Part of a small language model's weights.
Size: 4 heads of 96, 35.7M parameters.
Architecture: rotary positions, embeddings untied during training, local attention windows, gated attention, value embeddings, skips across layers.
Training: a variant of Muon for these matrices, 537M tokens.
Each number is 500 + 40 x the weight over its row's rms, rounded and kept within 0 to 999. Layers, rows and columns count from 0. Numbers have three digits each. The size before them is the row's rms in percent of the matrix's.

# layer 9 MLP up, 1536x384, rms 0.134, rows 136-203, columns 0-95
100:536501565535514468468515491526506508517538470512511514520496500544516526519482478515495526523455496517527486526593488526540491507475462506519473455448512460492495494514399535492509511469499421504549479521486521580416564598464450419571585491536508487470459547470486527498529565538497589524
106:517495531432460444512489471456558532457509446482435534491487532518454487554536444436432535492475473478485550468485458514508603504566529557533482468555539566498498501403562485567451478447419459485566538475473452543480505405500553559559525440464472442470475497507499516502496459528481564446
099:480512427512511433474503533529406470494470503488457503476546430508486473502556446467521527486534620475444557466463471497527518488547509503512465503448456475518567499475520571520559473571537448492459538509461427500494483496557501525499515537511541451518485509595555516493501543491488480538
107:526480476529483426543497539508480491546500486525552565492492510459510624457510507506538513483545451450542478579459492493506475490499518507489509509541561526409528482474495540556457460546464509557442386505481473499525538462532539557498519441514524489508440504478514478470511594526502481535
098:448532536479514516548541475492513474453547489572487516463489485432606478560580468506495532423562436491488508452600569543482504518473516493443500507569546556523421479498449450390504450512509433483475504505475522475546550490486571519459518557446441490460455558474549451550559462478516501514
100:546569512533510521496455548519536490433455536501469506512519493439464485495510485531450552534454424534499511498509568526469552481507399544566495533481460520510573565471478509532511490517560442504533545467487521538474474521445551509446429508511437467506494574549552514420489537519516505506
098:495488576509523498506467512564447487445548484471502593489458473531508519519479490516473529492598531500505507434510409523546483575543543501475424509462574534501450536406585435502509463509542543507489465433527516483497480538497509503559505552570482476442542565516513500533415565534508513528
094:507455528427408555613535492448478556520440537506493525532513458481551484579490526450428491558545500539434498424430492480516484449450473480501404502558555519494512537548541531491543509532466419477450449510535511486492419533502422538454481544551563533448526515548472508494503487501502408476
099:464509423492572519487549537525477587481496495510523496545507524497538460500517575535493455461420465483569509481446521556551529540506534491469467482519488497535555541504454595455506521524572466539550570476513558520536552542487451538449527510492509490481440469574503481539502417546551504488
099:517519490478454515537553458475497458458490517472482498439486492544451539547491458474486494506640492524530519468542454500580544520483490502551456513475523546521441496408513554450574503505573580486475446519403513527551425475494532556508508506429588553472505516535512567476472501544443448535
107:510538443478488475441486477452504442530582463574580571452421482467475474477510426463487549531537543486554472506548503503491472502532511559510477428550537543450485489546527492493454531545473481547418438470490544532534537464488541435407547448546492504429511525458449488503464542546491459521
097:564490500432471559585552435379480484465481551504488508479489472513479487533495548517490513439464471418514559570494476424441404513461553473479476463488498577516462490505471464500512403452528437446414588496534413544522534524486523534466486461449456449543483476551538474516463492543517484447
094:504481564511466455556451455434452449485465463519486390499488538466550510475478462489606368422525432520462485556423508471528495498502506477504512518494484478494582488495526516510503500539573556501580543485519492544517524490537514471534524540475501480472404487513523504503492517485517408456
104:511461544422480569460487566432513475507482500550433457532521459553473553597531523415526615464546436518489490529493432506496444537506540441476428489505438485540491503551448519567557565508502475519453443464487560449423531531542508452496549485533539532530506498469563529428471475526483491576
104:551522510540584511488479591580443578537429513485391465503486452498540449522456523448471525564492560525458453552434458513552538517495501609496508449458450548439526479531506478537462481499556501442451458478465582445471478474514485536472505539535474520539559571441493404473547595526467455477
098:554462481571526482486514438547486541541528498422491540463484508515502472450514464419466543528536486484524583514520394530483528482505483530575500517473488471424454454460559555450494525476487536535528468536505529558510502562469512461581445626507455481590479489518540539499497478498502490468
101:517544464503475472460548519501483505479445524489488547574478518504476473522530485530463538506479547571583522518533519444537502471458408515614505450557526525456483484496525532506470428551592586458484425541450507522520461499452446488543464520502496493495486494483511486521417535542534522493
101:518515459478504480561527538469509485575474557550474538484525491550514500477468475531491488500521453503506498515500486512581451506443464478466503483478506460534509510499489533572493561480422441516459506473502521527540506493538475515472478509513509578524465530501506463556528452520515422515
103:513495506455498446515530482571499495467402518590538519492520501532456447556499518498523469521472548535484502503555522596432440512476477478517465495474518524522462565511484517512519491476486505514464409475406486507526490464576462543471468522447482522497569478481502503505521495521482478482
101:517574494435551480480564551478493519481454556472495425450461496541523541529442470565447460549464489459421565537524484515424572471485532469536449496485550536493465529489514583407483504493474490451434454423498437465494481496439493471486471540523479429461470540521520580521439541525485463505
090:470520527521493461477449442537411417480532497454500538529478440422490513501430474448507434545504510511508502550516526498452489532506486473550520529465461464532464556564500483550517467600541491414519474555529494466498479541510497526485482496542554451554508483459499488460556530502431538455
097:541557531412453531467502481556529498568568527500407526503493495535475544545548527429526470480434461538452470521483436443544456591555486519476468501505465553575520524511541555549593488459546533497522446543468508474518531491501398524489472534483502571486486443523569506552492521527456533440
095:496507505506470489521525529522452472513567555451506496497464492475525510460499451569481458513535481463539464546532438587461521435496520591538521457462461477534494484456490499521438459469548500495547462506490483491519484540525520502388436520513448540546533503491509465473484456480516459509
105:527602511504537479452578493536486516514523476509439524451455501485493506517540472524445501522533531504462544559532474505533487497486514456539481475498537456461596477558450535492547504474550510483552522473515450435522522547474461519500487551520512475424505479439577511517553443534425415450
102:564503493446485515614488487587490474564564514536509425520553494574512503515459441412500459510502518421477481492474454448454486446492519507496551477520547494518483543509504490589555493503488409441535532436456477476603490450541491552509489503467476591521471513585507541411478499501592463495
101:441500472468498463483509473461505491495436505515499550445493465501492487433551457486509486404505475461497507481524532574486418578481503517496535423446519483465517550490548529538558497502476526505477479464554434511419563583541480533512489468507478524490524471601468544563481498535531475416
092:520547515542546436503465497535543555468552488600512531464538531572461466499506544510509431506466567473505537516506508543536469426547553517476505483460418538570459494556476549444508525492523545505488485431580510528476524441483542434476541534478539459499535541492528553465525519518506441486
096:507448507622489429419507502646519491457453513495509598500553537468533492556519498465454481565562526520489461591486517457499479515452513478563417510488503578515498445525515523541441431447486424524531499515496473501498542531523507560518473498479473548508527534524514527506529482616456494499
104:562482464480533483504532541591523508460441528519468459556581540468434520527510467506407479483536562406431536498506484519534472485547512467497472482560522518471499472534537470525514546491492560473528507480534529501461436494484512523503549561466435562475521528508543469515513561469464459512
092:482511562491454494535509433488519452517485551434524565529477516510506503557529448494413536577558576536444485542526424602506519414517504482487475497530449523488429496440507482518498533418548512488494434482414518538554522505479461468494531520508470528453528458440514501455517444547522464486
097:417573523535525480478490456516514473498569498505526561501491521469491521507588546546500482465484532460612465487473451428467506543508523445552518491461482538500493480573459481525484530543475510464451506478471585480445492521479468528529552459585507536462504481515519482453523479493543505479
105:530518513568465503501532535485530494425544553519490520524552455510510503456451459561439537474571460477558524523624479528495556490511499548453512487552480503512450490493510517546470504597524535497511510493535490503506516519516455508441515482544481501487568533509460539551536546499515493500
098:507507498536569478497514524490501513494570519470544457493513492491487544446586475480460570528516548469481549437540476440574578542486573534501543566509448531501504488510489470436508509471516504493534567484457482536512541506492570492500499502521510451494494479453517466457537521526470552506
102:531487543575484539461582508512478511537484498503519485501496463476534490480486418475518409543483444489524451440481516450556535529452503418559574453535573452498513475596464531554550466500519540481495477497509569460550501483495543402485510539522437493522564479528525521485516481475521494530
101:510515480527437523537479536473518444529498429550450493467528540493472507551506489595571527512525477503442437466515557485521471477485520529467516467508469507529472503443485600498464527418524585494447535560450506492463518537471517504483531565447512613501549531555477484473481605588453551425
091:435540507450549420447580417549450481488494526470509502494481575508424524505436459540526438482493541535471507514471563481540529585539476505532546535514485473513510506480474489567518522483521491522503448475504509500540496512568467517448475520516521506479485538458540631495407481459550480551
093:451433433419586455469509538503464446501589485516400518480482471508528518508541579455478525480556520453483540526530459513548451473416547566513470591489470436546530551493483485569450467491515526441577406493455456530441411517457539512504473565524539516440493514503532478482566490470525521437
106:505406534496571500484511550480395437523486493576410536440582480518490422533478513509519449467486507548461476520406439517490457494495563528512544535507483479536495520481443486537487494531556467519451549518448556477540470491499498570525421517550464485523523556455512463396572499510495575461
102:514465539437468499504528499448486467480481534567489525530545540486481495505570479499519442484411450547541469481495481565549474438364440405492467467488459521501556489527475512427525533579560458549511536476472487546542388529504475448449504498490442494529496487543594512496464535491485474486
097:483561517562475481481409456599507556544555523479521561480543491523462462486472525533471466438450467505500445549426482477536450576476503483469488520521479458552544553516470553460571561471468560476559520465533595513525535495511535456492544556429553565523476496447462458527522478498439569461
094:564501515450486551543428466545585500542457490455495490516483594554460431477573535551463499509430519403552488495527496542524528545520534523532571486508444473532439499618464485503511434485453548413446493455584465535501482516514494510564504461489499483494512469522500579505454507465535427480
101:473512532519523401425467537481530497504562487617553493489513431458461541458514520507528533512502463531570489524570586553556444526488555492513502529549404404463614452494467513452505466508488494490490545478437462499437468494444472572469523461465459502503478506576511455496464455466508465468
095:480417469538580512478548525542400489561554470514523489508495494527492475491461530484540487550482484490491470467493480456525492520516466462512465473495548555492452540538499546448445495468529463413473447548500435491516517585475541471465506537466503509444439449498522496508525502532491565514
103:544512486513487445512468546504567517491531517456457474472511563469468508462528539603452530485469527518449480501475519418500424563506519518435546518507461472459455504490508553465511535442457514495506463534464538540500440489521567521504483538455454499433495546549525490482535449482457450525
104:473485498501503506496528583486537517553471484482561505504538476498450410491555558467494532511526504465465446527507569412473516469551486558526493577466499495493459433493510536571550484488442468515468505461509506548483562559493538553581564551568401520505519458553420513475569452504511542517
094:464491481563484512404484500607462501548471526618492510474492481477498474526477534536511453481532487526518486589466487517510453453503451489481494565537499459471513498510467509502489418450525495536526511478465478546482590466496552454503550438548537454540480522495456548482512525547515469485
100:407498546507486526492472444498454503508477499530501409416456518448474472494515498557488484539540521473495448481501429475548469469532523530577520393485442494482423611510528419467501641535505472502512531523521488488497455556529519577493525479445391473473555518535563458558492553494489489568
098:501573523444442539551506450413514521506464460473459486481488489506544455513477454455511514520533521510463433558492571501488504557577579502475509487509476503441516498579566482495509485498506525503535430524501417531531445552481511489470471460536471499550515470465428504479576532522533588509
097:524492530475469443473515497547517486520533556573510461480539501508582479515536512475477553494484484499448474513479529442558551485436471470524511525444541486487475542586494495519474504497487487424540501416508498462499501555570472522494495519459450526508453465521475458520531515445458463505
103:531504497506530515429531463561431509499523498511454496524472507484484527474435495496534561536526505517515533573490469471493521502529512475423494542445479413486442491531506476521502565555427551489538510440462481474468521550533419564494550502476474456506537447486544501448545534511549486493
104:444450432499503516536515502470506508512500563514498509504598490554543500502545613454497521491459510475483507531565408472554542540503536486511500523427517455465477489536490568516448542461529526488528461493476385492474512517462453468580489518440531510477565489504544525491519513525379452520
097:519570490523472505503479453496499446548473492450472496560472459477494491457501474546451449456571522572501542496552453542522491564563518494503539476489508513495523485470497489501548505506508504480498510547492478460549529567481413481530517497412507528518516488550471511521478554519480518495
098:496501524514497548495485486489571460473506523499576509462526459482467566392486515509449571498519477490534496538472428474609516451481499533456482526468477456527542504534415546471499507536504529489533486509481481527405435476494501553519561516482453537506525546535509508566497544550492508426
101:522522473525450561515547471511441461566422488534439515516487473523464482458472535490460443452515395506502479444432528577549494514557469437440399442501608449509492451466532507461494473462504468505504529469546437519511446520445504478432548488496417556481462523488557462438484518542515480542
098:436500515518545584531463466482532539499559470458484466507517478450509577435539475556541487496496458487465493478487541502506411505458536507453492533525455446517498462478504547475552544481529456444497396469406538423483451496430608452535470528562497480473507447572492537485539457409513522474
100:516475485472569542572498538519516416496537491527521501493489452523493533504473471508449495438515547485524521576511494536448510469532451560462549545488520561525529484631473591415483574461467455489519466508508448563465495550547426486514546536432502505503486444488496476502491517557499575451
098:531594528469529503510514517498541479584503511427425522483502468520480462499515474547516465472494450411572511513420508461515520423482516477521576559552522496485478480505484435519513473538575480453470500490574522517462435551523510471492500476517425462445541448471512486424469502511465533475
104:534500561469509494532492511467520477563547498552523443516553570519507510481506499484574456492448433552474486521598510504527534442543547515469477489506504532518509507513514455493520542547485519481490482501428460466509521546570529487497519538521497527551547537508397531506541399501489404484
094:441545454381447456602495489445478481532498449485508481473508471510531471515540470561502483523522485523511500455460464552527531481474498508522536509505474452468484465523507510419449508505592460579460463402519497502472506532463520531514485521487534524475439467537442480489433433549464479529
101:455524501447459498537528460487456502500503466466476565509576471580497568520601469553473537496531479497437505537539471551489503449533540505439536459461462528412529476425439473523464496482551535501506506505544495534454508489515500464515538419514525512525546525541474439442467570490421512487
102:533485591544467533478497537499465516503514506494508527532538486611505451505536511488482550534438551564494439537462514540489533500523477466446464496580511546590519549473478510573578497465480445522535538576519562510510515484432460552527543466512522511520479540529513542536516445530539514465
100:463549504433445482582473448512529471545454507485501470484456409430467512518513462547447498499486503563519498528414459514525454535492539483515455496501554512545467495437437453529473449417488580465525499544593465490531433485438468602471433452480500522499563487507495566532504525493472543528
096:540484525566511460475525452516574497515490488485525506486510521464494478543585514544544425524518384454526458504554529534492477496544542528531572509511538496405518483534475535480461490542469431496498405537434480466511504417474497549531457431465494571567507461505578568488524446510502434408
102:511556478452518540525521450570555572467556551472576483552446433477479449534499529490473484469587462500458565508528491404470469472552464500571516529488608485435561537452462507532561471552448488495501452481611489543549520530498488521497449518510512498460541551555478461507532454517554547534
101:439485499439454498455387486467495493516445501486572487467499469452504587551482527524515492527421532538575485504457485482476460525557475468487459530489486457505517589507541496509470500556490498477532499546534599473540495444536505547546511436549459468539508600468447485511431453481472556490
105:503488485483400474478454507509473543499511582477536476570498512484539510549533543619522540494480465502501539531528473496463465476577472523472483531554431465489472526508502505500515534465532509495470534534492538489452536451534461479552491514470482539591484448521552520534488564516516497488
104:519440503522511536434443477504481504539546539461449570526561453520540493555513566401523455473481517416479490508510477494535490577532521492495524458510443446512540561500497464476476512515545528534527543429511500533514559516596512446471511545519516487538419535609450510435541598506507502471
095:515520555447510470518505540491499526449538602546539485440529541519494485495574534506511416532495490514487533533515507546502491528483532413476563438438478525515503436540591481503525479517415475495480501497513402476610485531457476517484428504468490554478497516522469485533536487551506567565